Weights of a small GPT-style language model, trained from scratch on English Wikipedia.
Architecture: RMSNorm before each block, no biases in attention or MLP, untied embeddings.
Each number is 50 + 12 x the weight over the matrix's rms, rounded and kept within 0 to 99. Layers, rows and columns count from 0.

# layer 3 MLP gate, 320x160, rms 0.0678, rows 105-119, columns 0-159
66 64 63 36 55 55 61 31 19 30 38 48 51 37 51 42 75 47 43 39 53 69 41 50 58 49 48 32 72 48 57 46 44 34 51 58 87 47 50 54 48 71 65 52 64 31 55 42 57 58 60 30 52 39 52 76 35 49 54 50 74 48 41 44 37 24 32 53 64 53 24 31 42 47 53 43 36 48 46 36 41 37 49 49 49 59 47 64 26 72 57 63 49 52 41 46 66 53 47 46 56 36 39 46 45 65 56 43 37 49 43 63 56 68 60 54 37 61 65 46 72 45 49 52 48 42 41 38 70 69 49 58 38 49 52 56 45 41 63 31 54 38 60 37 31 42 49 33 49 34 56 69 68 66 57 56 51 67 34 54
59 39 45 35 31 45 45 57 50 37 70 57 38 51 44 75 53 22 42 53 54 57 52 30 34 43 32 60 49 61 41 41 48 65 63 42 29 35 66 54 68 47 50 41 47 43 58 40 51 65 55 62 41 53 44 41 50 50 59 29 53 63 56 46 55 58 63 48 29 50 61 57 41 49 51 69 26 40 45 46 50 30 61 47 44 69 44 47 58 49 59 29 36 49 45 59 76 37 49 56 57 40 33 46 40 55 64 36 42 35 43 65 56 45 54 55 56 65 44 61 46 42 62 45 39 63 44 54 37 32 51 68 54 56 58 61 33 57 48 46 29 51 56 53 32 50 37 53 54 68 45 48 29 36 61 56 56 59 74 36
15 51 53 56 61 25 42 65 56 54 61 45 53 78 39 26 65 55 40 31 31 36 48 34 55 61 35 80 36 59 62 51 55 34 34 36 25 58 49 50 61 33 56 45 47 53 44 46 52 29 46 45 38 39 51 53 43 38 74 46 68 49 81 47 67 30 50 39 53 52 67 48 49 41 37 57 55 54 47 58 62 61 63 45 53 43 48 59 62 43 34 30 36 64 40 45 65 55 39 50 49 46 48 40 64 35 70 44 45 45 57 69 50 51 61 57 66 53 40 53 42 37 38 28 64 41 41 48 36 64 51 70 44 55 56 34 68 41 57 58 73 51 30 59 62 37 35 43 62 51 60 47 44 43 62 58 62 88 61 54
56 68 67 46 59 18 49 56 44 80 58 54 57 60 43 60 50 68 59 60 28 52 60 40 57 50 50 41 53 46 58 56 57 34 49 51 48 58 40 48 68 46 47 55 62 50 25 51 31 44 40 66 52 63 35 56 35 35 40 46 32 79 57 30 45 54 49 55 76 40 40 57 58 35 80 64 52 56 24 53 45 46 58 40 51 64 37 39 59 66 62 62 63 37 34 46 36 45 34 42 66 36 47 70 60 57 52 62 39 51 43 43 55 65 54 76 65 47 47 62 59 46 57 42 64 41 53 52 48 36 48 65 60 38 55 34 49 29 55 47 53 64 50 28 54 49 62 55 22 58 42 55 49 63 71 60 63 37 56 53
50 76 71 44 62 45 59 49 40 58 66 68 50 55 49 51 62 56 40 44 55 65 53 24 29 56 62 52 64 37 70 23 36 43 28 27 47 57 59 41 60 45 58 56 61 51 52 39 48 46 52 61 75 69 42 23 43 59 56 42 36 65 46 41 37 52 41 51 38 40 25 66 60 63 66 52 45 45 25 52 58 40 53 60 35 71 58 57 47 33 37 61 37 52 55 32 42 61 38 57 56 46 44 64 56 39 54 42 43 42 53 47 82 56 48 67 47 62 60 47 35 40 48 48 57 67 73 48 50 46 50 50 84 40 36 58 42 50 40 35 59 58 41 51 52 56 45 54 56 68 52 62 82 49 15 48 37 39 67 35
65 43 34 49 32 16 40 48 31 19 39 52 48 50 67 55 61 60 34 71 54 40 60 32 82 60 33 41 66 42 54 53 65 37 43 38 57 58 70 56 60 40 33 72 59 57 59 59 54 51 61 35 46 24 44 43 61 49 49 55 47 23 51 38 48 86 46 54 56 62 41 56 70 49 30 46 46 48 41 40 64 39 42 70 62 37 53 19 55 50 41 44 44 65 16 34 81 38 31 39 24 64 56 67 30 36 53 61 53 35 66 78 51 40 63 63 85 41 57 43 72 44 53 43 26 21 58 43 47 62 56 83 41 39 65 51 50 68 48 59 42 53 56 38 40 55 34 31 28 46 12 64 39 56 46 34 57 44 45 64
41 48 42 68 45 59 37 47 45 79 45 39 59 47 68 67 53 64 31 56 39 60 50 51 61 37 52 25 46 48 40 42 41 46 41 51 65 11 44 50 54 41 54 34 21 37 57 46 52 53 43 39 22 51 51 45 40 29 48 48 44 44 44 51 48 57 48 50 44 62 52 43 55 50 64 44 39 32 63 37 52 42 69 65 69 53 44 59 69 41 52 63 56 51 50 51 62 60 46 42 58 39 61 68 48 57 66 49 48 68 43 43 44 61 61 55 54 41 45 39 39 49 31 35 25 54 58 52 44 45 64 61 43 79 56 68 42 33 80 49 50 45 47 56 68 61 52 45 61 42 30 57 33 52 34 51 42 41 58 65
48 53 51 79 51 60 41 53 39 45 45 37 76 43 45 82 52 44 32 76 64 55 58 36 48 65 68 58 50 43 65 56 55 56 64 40 57 47 49 56 44 44 64 37 51 39 23 52 29 40 72 34 49 56 33 32 51 58 61 54 44 47 55 60 22 56 77 39 71 56 46 47 53 43 49 68 28 56 61 58 63 40 57 52 64 39 56 42 49 50 56 50 48 49 70 41 39 51 52 66 20 67 48 52 59 52 47 34 77 71 35 41 30 38 55 49 61 54 51 42 51 21 35 42 51 50 40 54 35 51 66 25 57 50 36 75 45 48 55 39 30 40 60 45 68 49 37 36 66 62 37 63 32 48 34 46 63 47 52 57
56 53 78 47 70 39 59 53 54 46 65 59 50 38 43 53 61 40 49 73 30 63 53 54 61 63 45 53 52 63 41 65 42 51 72 48 53 58 43 43 60 38 27 40 41 51 44 37 53 59 44 56 52 46 64 43 52 72 45 42 51 47 46 65 52 57 66 45 32 42 52 54 62 47 64 48 40 24 56 45 52 41 46 54 76 61 31 55 57 76 24 50 35 43 37 54 35 45 67 41 64 42 40 31 56 56 73 43 73 38 50 47 54 59 67 72 64 46 40 47 52 37 30 24 56 48 64 38 19 64 47 51 44 59 80 64 42 59 66 40 50 64 44 65 49 32 59 27 47 21 52 56 44 49 58 54 67 47 55 68
52 70 60 68 42 65 38 50 42 33 69 48 63 34 52 51 68 66 44 59 29 32 48 52 52 49 50 36 27 38 63 63 21 50 46 40 52 55 58 52 63 24 59 62 60 58 51 43 15 45 29 53 55 58 48 54 71 49 53 31 48 52 59 52 44 42 55 42 68 50 52 57 49 55 56 51 51 65 60 70 52 35 50 53 47 58 39 37 50 72 54 35 49 59 43 41 77 30 43 40 35 54 21 53 40 74 33 56 27 45 46 75 46 48 36 40 59 63 49 57 36 39 45 44 32 36 63 48 49 40 35 46 39 40 46 36 37 35 39 51 39 48 35 56 49 63 69 55 42 58 27 24 37 61 48 61 31 30 36 55
54 72 42 59 32 64 56 47 44 61 41 44 57 68 37 47 70 33 47 67 51 62 64 73 39 66 51 36 38 49 39 41 50 53 37 39 27 43 51 48 57 45 57 38 56 58 57 52 29 64 51 59 43 59 35 52 50 52 74 65 52 32 51 46 49 31 58 43 79 33 59 64 64 66 70 57 61 44 57 49 47 56 53 44 68 51 41 44 55 45 39 51 48 55 51 25 39 46 66 65 39 55 45 54 64 56 31 43 42 55 46 41 44 56 50 54 42 33 52 47 46 38 66 46 61 43 32 39 65 47 46 33 47 45 44 52 39 43 47 63 67 49 46 69 68 55 64 52 39 29 48 55 25 57 49 50 45 67 48 52
50 64 63 42 58 31 40 50 39 36 40 80 53 32 61 44 69 60 42 59 44 52 56 27 69 39 55 24 43 76 51 49 45 36 43 47 61 33 32 45 38 49 41 54 52 53 74 32 53 60 49 52 74 43 50 44 26 58 46 43 62 36 71 62 48 33 36 63 57 46 79 58 55 54 41 68 67 60 55 58 46 57 71 32 66 40 48 65 89 48 38 50 52 60 29 51 75 41 51 40 48 48 65 53 53 29 38 56 40 54 64 43 72 65 71 65 44 50 64 57 64 55 48 37 60 64 33 47 40 41 25 41 73 44 43 57 48 43 37 51 56 27 43 47 54 41 60 33 59 58 53 41 47 60 54 42 30 65 45 46
50 46 38 59 59 43 53 39 54 51 59 53 41 57 50 51 35 54 52 30 48 41 42 40 41 65 51 59 52 38 36 60 62 60 50 58 79 65 50 57 50 49 48 58 54 47 33 59 29 56 58 77 41 69 28 53 35 73 36 44 60 56 29 39 42 42 66 46 60 64 56 56 54 45 45 51 53 48 41 38 49 52 55 64 45 64 55 60 54 43 47 44 38 73 60 33 32 44 53 46 41 59 26 62 36 55 49 35 44 63 41 54 75 33 35 51 45 55 42 53 45 32 59 65 63 42 46 49 52 51 49 49 56 35 33 57 30 47 55 49 44 77 58 38 43 54 64 60 41 47 53 41 39 41 53 39 65 48 68 62
49 65 37 55 43 57 74 59 37 66 50 41 36 54 50 55 38 34 32 60 59 62 65 35 49 56 53 44 54 54 49 56 71 55 51 35 53 61 36 63 42 64 72 54 67 54 54 58 35 40 57 64 52 68 53 45 70 64 51 37 39 58 53 58 44 48 70 56 49 46 45 51 67 58 44 80 52 51 57 54 45 57 43 63 49 49 42 46 28 67 70 59 51 64 21 51 52 49 68 56 40 50 24 49 50 47 30 35 54 54 39 57 21 56 44 60 55 70 65 30 70 52 38 38 53 37 47 57 58 40 44 61 43 39 46 47 39 43 58 53 39 40 49 30 50 48 24 59 45 51 61 74 44 56 35 29 38 32 56 50
60 60 63 69 40 59 41 59 59 49 29 39 54 46 42 61 36 64 43 43 54 38 64 40 67 60 57 66 44 52 63 35 33 73 46 50 60 53 56 45 57 60 50 42 42 57 51 61 35 79 50 34 40 50 52 54 51 61 40 41 54 62 54 44 47 47 60 32 63 77 41 57 60 52 71 47 37 31 42 49 50 49 44 55 57 57 48 53 71 42 48 53 22 46 47 35 39 76 70 57 46 37 38 58 71 60 64 42 42 53 60 30 44 41 44 53 30 55 68 47 62 38 61 63 59 76 39 47 40 63 45 47 50 55 46 68 37 56 73 69 62 63 42 41 50 68 64 53 76 56 27 43 59 46 35 72 37 42 66 44
# layer 3 MLP up, 320x160, rms 0.0668, rows 105-119, columns 0-159
46 36 59 29 62 58 46 74 62 46 56 50 56 53 37 79 44 61 61 39 64 25 60 47 45 62 50 45 50 52 41 63 48 41 50 58 31 33 41 24 52 37 40 59 59 45 42 47 45 59 66 53 54 65 45 52 35 55 40 53 47 39 49 59 40 75 52 35 42 49 59 55 51 52 49 31 54 41 37 59 66 58 70 42 32 39 73 29 67 58 49 53 44 39 25 47 46 71 49 49 45 66 33 62 27 30 55 74 60 53 65 44 43 41 52 34 44 46 43 59 34 69 58 34 33 40 54 54 52 41 46 52 64 55 46 40 28 64 67 59 19 66 39 41 69 48 66 46 34 55 54 17 36 29 56 58 55 55 53 42
40 64 64 53 55 45 70 39 43 52 34 57 56 53 50 58 60 64 37 29 64 33 33 46 46 47 51 47 45 53 48 44 54 34 34 53 62 52 52 64 55 31 50 14 58 38 38 45 60 48 73 59 55 40 50 61 37 67 28 44 43 34 44 31 56 36 35 65 66 55 52 48 46 40 56 47 53 52 39 29 55 47 33 55 53 60 45 55 35 58 48 46 41 47 47 56 59 60 62 33 49 42 67 49 41 34 51 56 43 47 52 49 59 57 39 57 34 54 52 57 47 41 46 34 47 41 56 51 66 47 47 63 67 45 53 54 65 24 50 45 63 52 59 66 59 63 61 61 52 47 56 57 47 46 49 37 30 84 22 62
68 38 28 35 35 91 60 40 45 49 34 55 42 37 67 58 51 57 53 48 61 62 44 68 54 52 66 34 67 55 43 31 55 67 51 66 63 59 40 46 33 64 53 50 58 62 35 51 48 48 58 65 64 34 33 47 60 52 44 64 59 61 32 62 15 57 52 66 64 55 46 45 66 68 23 45 32 53 59 29 43 35 45 62 59 56 49 45 36 39 66 54 69 27 48 46 52 50 63 45 33 52 50 45 40 60 40 56 65 62 53 39 48 57 58 32 34 44 58 33 37 62 50 52 30 57 50 39 53 38 29 45 56 46 30 68 32 47 48 40 42 41 50 62 33 42 36 53 62 25 59 56 55 66 45 33 56 32 41 41
46 19 57 52 39 69 40 51 30 40 69 62 34 53 63 35 34 47 49 31 42 45 51 49 56 29 39 46 38 54 28 44 44 33 49 58 43 24 47 64 56 38 58 53 35 54 59 29 54 60 56 64 54 28 52 64 49 45 35 52 59 31 56 53 59 35 65 42 46 69 39 48 35 42 42 44 58 46 59 60 46 44 46 64 40 54 56 47 52 60 37 51 22 54 55 52 42 57 65 64 22 65 49 29 26 40 52 30 56 49 51 47 45 52 56 39 63 55 41 49 30 54 41 50 40 55 57 17 45 64 54 30 66 73 45 53 56 77 56 51 37 39 49 49 43 36 34 40 55 25 73 39 50 52 65 51 25 56 64 52
50 43 44 40 40 47 28 38 47 63 42 48 78 69 51 48 44 46 44 44 33 34 61 59 64 61 52 72 37 58 42 52 55 36 48 66 49 36 56 47 49 39 49 61 42 51 63 58 52 66 44 41 34 40 61 68 68 55 53 55 43 18 45 63 59 63 53 43 61 30 60 54 40 56 64 49 63 44 52 55 50 32 62 67 68 54 31 23 91 31 48 60 29 53 35 56 50 52 41 57 51 42 48 51 41 56 41 55 54 59 35 44 22 52 46 23 61 43 41 59 41 28 53 31 72 51 52 52 39 51 56 52 57 49 46 60 51 49 48 49 67 51 44 49 29 39 42 56 69 49 43 38 41 50 48 62 69 56 44 36
69 62 66 32 56 29 55 51 61 31 49 46 46 55 54 43 58 71 66 57 46 53 45 43 49 69 27 30 52 56 44 36 61 36 77 35 77 44 62 60 48 71 38 56 45 59 76 57 39 59 38 56 50 51 49 70 47 47 36 46 66 56 48 16 44 36 47 63 44 68 46 46 33 65 42 62 50 51 55 43 49 79 57 63 49 50 45 29 63 30 56 51 63 45 31 64 38 29 35 37 51 57 39 35 60 45 39 50 47 34 91 72 40 54 57 48 39 56 42 46 57 73 48 64 71 56 72 34 55 23 23 55 24 43 45 45 58 46 64 73 36 56 35 42 50 45 57 58 55 47 50 42 58 63 53 58 55 42 53 61
52 45 66 45 53 35 52 84 50 50 63 61 53 45 50 42 46 52 35 50 50 68 47 67 79 38 38 38 42 61 32 51 22 47 44 80 36 53 65 49 68 39 54 59 43 50 45 66 59 77 48 48 35 46 55 77 67 49 47 48 52 47 57 25 56 63 52 57 64 53 68 60 40 40 43 32 44 51 72 36 50 45 49 40 39 26 62 80 44 53 60 38 48 35 37 54 35 53 43 75 57 51 46 47 37 74 31 42 50 60 51 56 43 72 26 46 41 59 49 44 62 59 54 61 65 65 37 54 43 39 64 54 49 67 53 62 65 55 50 59 56 42 48 52 61 43 55 37 52 46 52 62 49 38 53 54 63 39 58 62
43 66 58 52 44 64 50 50 29 67 55 49 69 63 49 45 86 41 53 45 46 57 73 25 54 67 77 61 34 37 30 54 64 25 56 60 42 32 59 53 38 46 60 42 54 47 64 38 62 52 30 39 54 56 38 49 66 48 59 44 63 60 61 51 31 64 53 31 24 55 64 58 43 41 59 45 46 53 54 41 49 35 49 52 60 45 57 48 49 38 61 33 43 37 57 40 43 48 62 75 39 70 68 48 44 39 60 52 60 54 45 29 66 40 55 48 69 47 70 56 56 41 32 29 62 37 52 63 52 54 33 26 58 48 71 68 36 71 50 35 42 43 50 30 26 64 49 45 66 54 40 54 45 41 42 35 45 49 22 40
43 38 41 77 56 53 51 59 58 55 53 53 35 42 45 64 43 34 48 37 54 60 43 71 29 61 61 66 52 55 66 52 32 73 65 61 43 40 60 54 43 67 54 53 67 57 42 47 51 40 47 33 52 44 48 48 60 45 56 33 43 29 19 49 40 59 60 50 25 47 42 41 60 62 69 42 33 36 34 36 52 54 21 74 50 66 35 50 41 56 42 65 47 49 57 51 37 44 47 33 51 49 72 28 50 58 66 38 54 73 48 48 49 63 58 49 60 44 65 55 45 30 37 41 49 65 52 55 16 52 36 58 41 60 54 53 41 66 61 41 57 55 46 57 43 62 36 80 46 73 33 45 41 39 51 41 48 57 39 63
36 52 52 49 57 44 54 36 64 56 20 41 54 63 68 63 45 64 35 35 42 36 27 61 51 34 36 41 65 48 28 34 57 56 49 80 40 61 58 55 46 72 44 42 32 42 47 50 64 66 62 40 41 55 43 32 32 58 38 55 44 30 36 55 59 50 70 46 43 62 63 36 67 60 74 68 59 40 39 37 44 45 45 54 61 38 42 48 56 56 23 46 45 48 51 52 32 73 44 52 35 26 65 47 60 40 47 46 54 46 50 29 42 65 49 54 52 63 43 52 59 62 52 48 71 46 44 47 79 66 50 67 79 64 50 42 48 55 72 45 57 60 54 62 53 39 52 36 53 35 60 64 46 60 44 32 66 69 65 49
66 68 37 61 38 53 64 49 50 40 64 43 59 44 83 53 50 35 54 54 62 52 39 46 60 56 37 51 43 41 72 64 52 33 46 39 63 75 48 56 64 69 43 43 66 51 40 68 48 42 68 61 60 71 54 40 37 54 37 49 52 60 63 49 56 53 34 57 33 49 34 30 58 51 54 74 60 57 46 56 58 51 59 50 38 56 61 37 34 48 61 71 50 42 56 39 62 53 38 53 38 44 55 59 50 56 60 39 49 60 55 53 57 29 67 37 59 43 47 24 32 45 42 59 45 65 65 63 42 58 36 52 46 40 53 55 56 65 45 52 36 64 41 40 37 31 54 52 67 62 59 51 50 70 60 52 46 27 67 42
66 36 53 47 17 59 36 68 46 52 28 51 47 56 35 57 46 39 32 36 40 46 44 32 24 64 30 58 50 37 68 52 39 20 53 66 82 39 32 54 48 53 46 55 45 48 61 53 32 45 61 35 28 45 47 69 44 47 47 60 52 51 30 36 34 74 50 42 49 41 40 31 36 47 54 26 70 58 32 42 39 51 50 61 58 34 54 37 45 43 31 59 43 49 41 40 34 34 46 50 39 47 33 45 58 69 38 42 36 59 53 41 41 52 24 49 59 64 63 52 35 52 51 66 40 50 66 51 54 66 49 57 40 61 40 53 58 40 76 55 46 70 77 53 37 75 51 47 35 57 52 45 42 50 30 30 80 52 34 65
50 41 50 61 65 52 69 52 33 56 48 39 54 27 46 51 42 60 37 51 30 27 48 61 27 52 41 51 28 61 52 54 63 45 56 65 55 78 37 45 63 33 29 43 69 45 53 35 50 60 63 40 38 58 55 42 57 36 52 32 57 45 47 61 74 70 45 32 57 43 71 66 38 56 60 45 40 50 60 47 32 30 49 46 31 43 40 57 42 57 67 77 40 45 44 55 61 48 64 54 54 51 50 34 43 49 42 56 55 37 37 49 49 53 54 43 42 44 40 57 70 57 73 47 50 66 64 52 56 75 55 50 51 35 53 56 42 72 43 44 52 32 31 49 40 56 63 41 59 56 67 51 40 63 53 50 39 41 65 32
64 54 50 49 43 44 49 28 59 49 57 55 37 57 54 46 27 49 51 54 43 41 30 48 60 68 57 41 46 48 51 67 38 37 54 42 43 61 50 53 43 45 34 49 54 49 46 40 54 67 44 52 47 56 45 51 43 49 50 54 37 34 45 30 52 41 47 76 50 64 38 15 36 55 41 46 71 78 38 45 64 39 33 55 52 62 38 35 43 43 65 57 40 37 62 63 45 21 51 48 33 56 50 42 42 53 37 62 76 31 46 61 32 42 50 37 74 48 37 45 54 60 50 63 73 46 62 39 36 68 45 45 48 63 39 26 59 59 54 43 50 54 48 50 29 52 48 38 42 44 61 38 62 48 84 57 52 52 15 59
56 42 50 59 80 49 56 58 60 57 48 55 44 36 44 70 69 41 30 44 51 56 57 50 36 45 51 50 52 26 48 53 44 35 37 49 34 34 54 46 51 40 57 54 48 24 33 42 50 38 51 46 73 32 58 58 58 45 42 31 51 79 52 52 62 35 45 45 60 55 70 29 55 37 48 30 41 43 56 69 71 49 42 25 78 57 59 68 68 45 41 61 44 42 55 60 44 69 41 40 58 38 44 56 58 27 47 40 46 77 56 72 46 56 39 61 53 45 64 57 38 36 36 53 65 38 45 44 63 59 67 43 64 50 44 57 44 39 45 57 40 53 57 53 66 17 42 37 43 39 53 46 30 44 35 51 47 67 41 54
# layer 3 MLP down (transposed), 320x160, rms 0.0826, rows 105-118, columns 0-159
65 70 75 57 45 51 36 46 31 47 46 53 44 47 33 20 51 44 55 47 56 39 50 56 54 37 44 24 57 43 45 45 53 43 43 50 50 39 56 55 37 40 21 44 36 52 56 51 51 60 64 56 53 38 49 44 36 59 52 44 40 32 55 46 57 36 53 45 52 51 37 63 31 67 59 63 50 38 55 35 45 37 56 63 63 51 41 36 38 48 33 51 56 48 43 52 65 68 45 56 43 30 57 54 60 53 63 43 42 59 64 50 51 49 48 68 70 62 44 66 46 53 50 61 61 51 37 24 47 55 16 74 52 48 50 46 50 58 49 57 48 00 32 42 35 37 42 30 53 46 29 52 68 54 60 55 42 36 59 50
45 60 57 44 65 45 49 49 62 53 35 60 58 53 41 39 71 62 27 44 39 40 48 56 51 52 54 38 53 62 48 53 38 38 29 43 56 36 44 49 70 46 42 43 55 57 33 63 49 39 48 50 54 44 33 59 55 53 40 50 59 25 55 44 54 42 38 40 44 51 54 41 47 46 36 53 55 64 45 37 39 53 40 72 62 61 50 48 27 57 41 35 45 52 51 55 25 62 67 62 42 55 62 47 66 52 68 40 44 60 58 47 72 55 35 36 60 38 66 59 38 32 61 42 54 35 38 53 50 49 33 57 57 54 53 55 67 40 52 49 43 20 62 79 67 63 49 58 58 32 37 69 34 76 65 53 47 33 30 56
42 61 61 40 68 40 51 71 50 41 61 42 33 62 55 53 35 52 56 59 60 47 35 53 41 33 43 38 51 44 45 50 46 50 36 52 45 47 53 62 60 42 57 37 62 28 64 42 72 44 81 30 35 31 35 44 57 43 40 44 72 42 65 56 47 43 40 37 40 26 66 64 45 35 63 40 54 27 54 64 52 88 40 46 55 30 30 55 35 48 54 40 29 52 26 66 36 45 59 37 56 41 54 43 47 53 47 37 25 58 54 56 45 61 61 29 63 44 26 58 55 48 52 61 59 47 23 62 65 63 50 54 37 51 68 42 50 75 57 49 61 23 47 55 56 56 56 60 38 55 36 42 57 61 69 59 55 35 56 57
48 20 47 39 36 61 52 52 48 50 54 61 47 38 67 39 23 43 42 47 54 32 59 59 52 58 47 59 53 73 37 60 47 40 44 48 57 39 58 70 53 59 61 66 44 59 37 41 52 60 51 57 55 48 62 40 48 40 39 50 68 33 64 51 60 31 70 43 49 52 48 63 30 44 26 61 31 58 50 67 41 38 49 88 39 34 73 53 54 38 61 58 48 45 21 44 47 61 49 57 49 62 33 43 50 34 49 32 45 63 46 41 41 63 54 31 37 40 43 61 27 68 29 52 46 53 48 49 49 47 04 53 53 54 61 53 55 54 49 60 39 49 50 54 50 52 43 21 55 29 65 56 61 44 58 62 54 58 58 54
47 38 56 46 37 51 39 56 65 62 42 67 59 69 57 41 36 46 37 41 48 40 51 55 26 55 37 56 53 58 57 37 49 38 47 50 46 30 63 52 40 43 62 49 55 38 70 85 47 39 56 45 49 45 50 50 46 57 52 48 68 59 49 51 41 56 48 61 54 44 63 74 30 81 58 27 42 55 52 62 33 38 47 78 45 57 31 19 50 26 50 61 29 48 42 56 17 61 52 53 59 57 44 29 47 63 59 38 43 40 41 51 57 39 59 40 49 44 28 43 44 45 44 39 54 52 35 39 42 46 27 63 46 38 46 52 49 46 37 48 77 27 38 63 55 55 55 46 57 50 68 44 58 55 55 78 53 63 51 43
59 46 59 60 76 55 23 65 28 45 51 34 61 32 25 61 75 43 38 63 45 46 58 47 51 44 50 46 31 62 48 39 42 55 47 47 46 39 32 53 45 63 43 33 76 24 51 25 39 50 57 52 49 62 64 60 74 40 62 28 39 47 34 54 43 56 61 61 55 62 47 45 61 60 43 48 52 55 47 20 29 44 46 54 54 46 76 22 60 47 52 63 40 49 59 69 72 61 20 39 69 44 63 43 39 32 56 54 65 48 59 72 34 33 67 38 71 55 68 50 54 54 41 32 53 69 92 38 51 49 72 28 42 53 56 53 60 48 48 49 24 63 47 50 61 38 61 56 30 46 65 57 61 60 42 41 28 67 57 42
49 47 55 64 47 44 55 50 58 46 75 47 57 33 59 63 47 29 36 49 63 63 57 38 79 57 45 57 70 49 59 47 37 20 61 47 53 65 52 77 59 69 58 79 60 39 46 62 50 55 60 78 59 42 36 49 41 63 72 35 47 68 55 66 44 45 52 59 49 45 48 53 41 61 46 49 55 44 56 38 54 37 46 61 45 68 71 67 47 55 54 44 51 41 55 28 49 37 37 60 55 49 54 64 45 59 37 43 49 63 50 60 69 45 40 31 36 44 63 54 42 55 60 38 57 46 51 64 45 56 30 73 39 68 51 59 66 45 28 31 33 22 57 62 58 52 33 43 51 42 66 51 65 60 55 45 62 54 64 48
56 60 47 60 54 73 55 38 52 70 55 56 44 33 40 38 73 49 61 68 39 57 48 54 60 62 43 40 42 39 20 42 67 27 42 69 56 56 45 50 57 43 59 40 54 71 44 49 41 35 28 42 41 46 64 46 69 65 43 59 66 55 60 40 42 64 46 39 30 55 52 54 44 48 47 38 28 54 55 48 52 38 37 64 46 34 45 68 50 57 55 46 52 40 92 60 26 67 51 66 44 68 65 41 55 73 57 38 40 61 29 23 46 27 59 43 47 62 71 53 32 31 44 41 62 45 63 57 58 45 77 27 50 45 59 44 39 66 45 40 39 51 66 21 29 59 49 30 48 47 48 59 61 42 58 38 61 55 43 46
35 75 51 57 72 55 43 43 50 53 69 69 53 27 58 48 71 45 52 62 43 49 54 67 60 51 49 40 45 67 50 46 52 59 61 59 41 45 58 46 61 39 37 52 62 51 50 56 48 32 51 37 45 60 59 44 42 59 42 40 36 27 20 50 36 79 47 51 41 37 53 59 50 49 63 45 47 32 43 55 59 55 41 46 52 57 39 43 64 60 32 64 53 51 73 69 31 45 56 37 57 42 53 32 62 35 78 32 36 64 34 35 49 49 49 46 67 43 59 45 64 32 34 54 50 66 70 40 28 46 86 61 55 50 67 58 40 59 51 38 43 72 55 50 39 51 45 64 50 61 35 37 38 35 48 53 52 59 47 50
45 47 40 48 53 51 64 46 57 48 37 55 44 64 60 55 49 77 25 29 55 37 52 49 46 29 52 72 63 35 45 50 46 46 57 70 36 48 67 72 50 69 58 48 43 62 62 55 54 58 63 51 43 60 51 41 42 59 44 48 57 43 37 65 56 63 71 58 39 60 64 62 65 62 52 47 57 45 56 40 37 28 45 48 63 57 42 38 58 44 38 36 47 49 28 41 44 61 53 33 40 32 61 64 59 17 49 46 70 44 60 35 60 51 59 55 32 54 66 53 31 70 62 48 66 42 44 54 70 51 14 59 83 58 35 44 53 54 66 48 50 36 34 59 52 66 61 59 55 23 42 42 48 62 40 51 50 51 81 44
54 70 50 45 37 62 62 53 52 47 53 42 42 79 50 45 61 53 42 72 81 58 58 63 32 57 40 42 46 38 45 43 52 49 30 54 35 43 47 42 50 29 51 41 49 60 68 45 26 54 43 70 60 72 39 46 38 58 63 65 51 41 48 46 41 18 56 42 87 38 57 45 53 70 65 69 48 57 59 40 47 57 36 40 61 38 36 39 42 51 37 51 53 44 53 37 45 42 62 50 37 52 39 44 49 69 62 26 57 72 67 33 42 65 31 51 47 42 53 59 52 63 58 41 57 54 47 52 55 54 35 55 53 43 43 61 51 41 51 53 53 18 63 71 53 62 59 54 46 35 53 56 38 58 39 54 47 63 45 36
38 61 49 65 55 56 41 43 63 30 51 45 48 43 59 65 67 65 51 57 62 57 40 49 69 50 56 19 52 62 47 38 57 46 53 62 36 52 42 56 37 44 50 58 62 57 48 44 63 45 55 49 68 39 47 57 38 57 45 34 55 65 66 65 52 47 49 86 42 62 68 60 48 49 46 65 53 60 55 55 50 70 48 56 51 57 48 57 67 57 40 60 51 49 04 63 70 51 35 54 52 41 64 57 45 10 55 45 75 52 66 58 50 38 63 53 61 60 44 53 49 58 58 41 43 65 44 62 32 39 05 35 49 36 32 44 39 39 23 43 69 20 38 45 80 52 55 22 39 47 38 46 67 44 49 55 45 46 57 52
47 45 57 51 62 66 61 68 43 57 49 59 59 31 50 62 55 48 45 58 39 50 52 69 46 41 38 58 35 65 44 49 48 50 60 72 55 55 52 42 63 44 33 46 68 34 64 54 57 43 51 62 46 71 66 40 58 40 65 35 69 60 49 51 65 51 52 43 56 45 59 65 58 61 54 41 61 62 65 41 31 42 62 49 40 37 38 49 42 62 50 64 33 30 54 50 65 53 58 44 58 43 41 38 73 65 60 59 41 29 33 51 64 42 60 43 56 32 53 64 46 54 59 67 41 81 84 52 53 63 36 35 35 31 48 57 30 56 52 47 70 23 31 47 37 50 48 36 60 48 52 59 43 57 61 57 41 46 74 38
60 54 63 71 40 57 56 64 57 62 58 35 72 69 43 43 53 63 30 51 38 56 51 44 46 69 53 62 37 57 44 38 60 52 49 55 56 28 44 19 58 47 63 64 37 47 53 44 44 46 37 59 48 56 61 41 47 42 55 35 28 60 36 53 35 44 45 52 59 61 65 48 37 42 37 46 48 44 51 74 43 49 64 52 61 76 49 46 53 62 59 55 38 60 64 39 39 54 75 36 49 51 42 32 50 72 42 13 60 35 63 42 35 38 53 22 50 46 61 46 55 32 49 51 46 64 46 34 35 55 30 47 34 37 54 42 33 30 51 51 45 66 38 49 49 31 33 67 59 40 44 36 27 53 49 40 38 54 47 41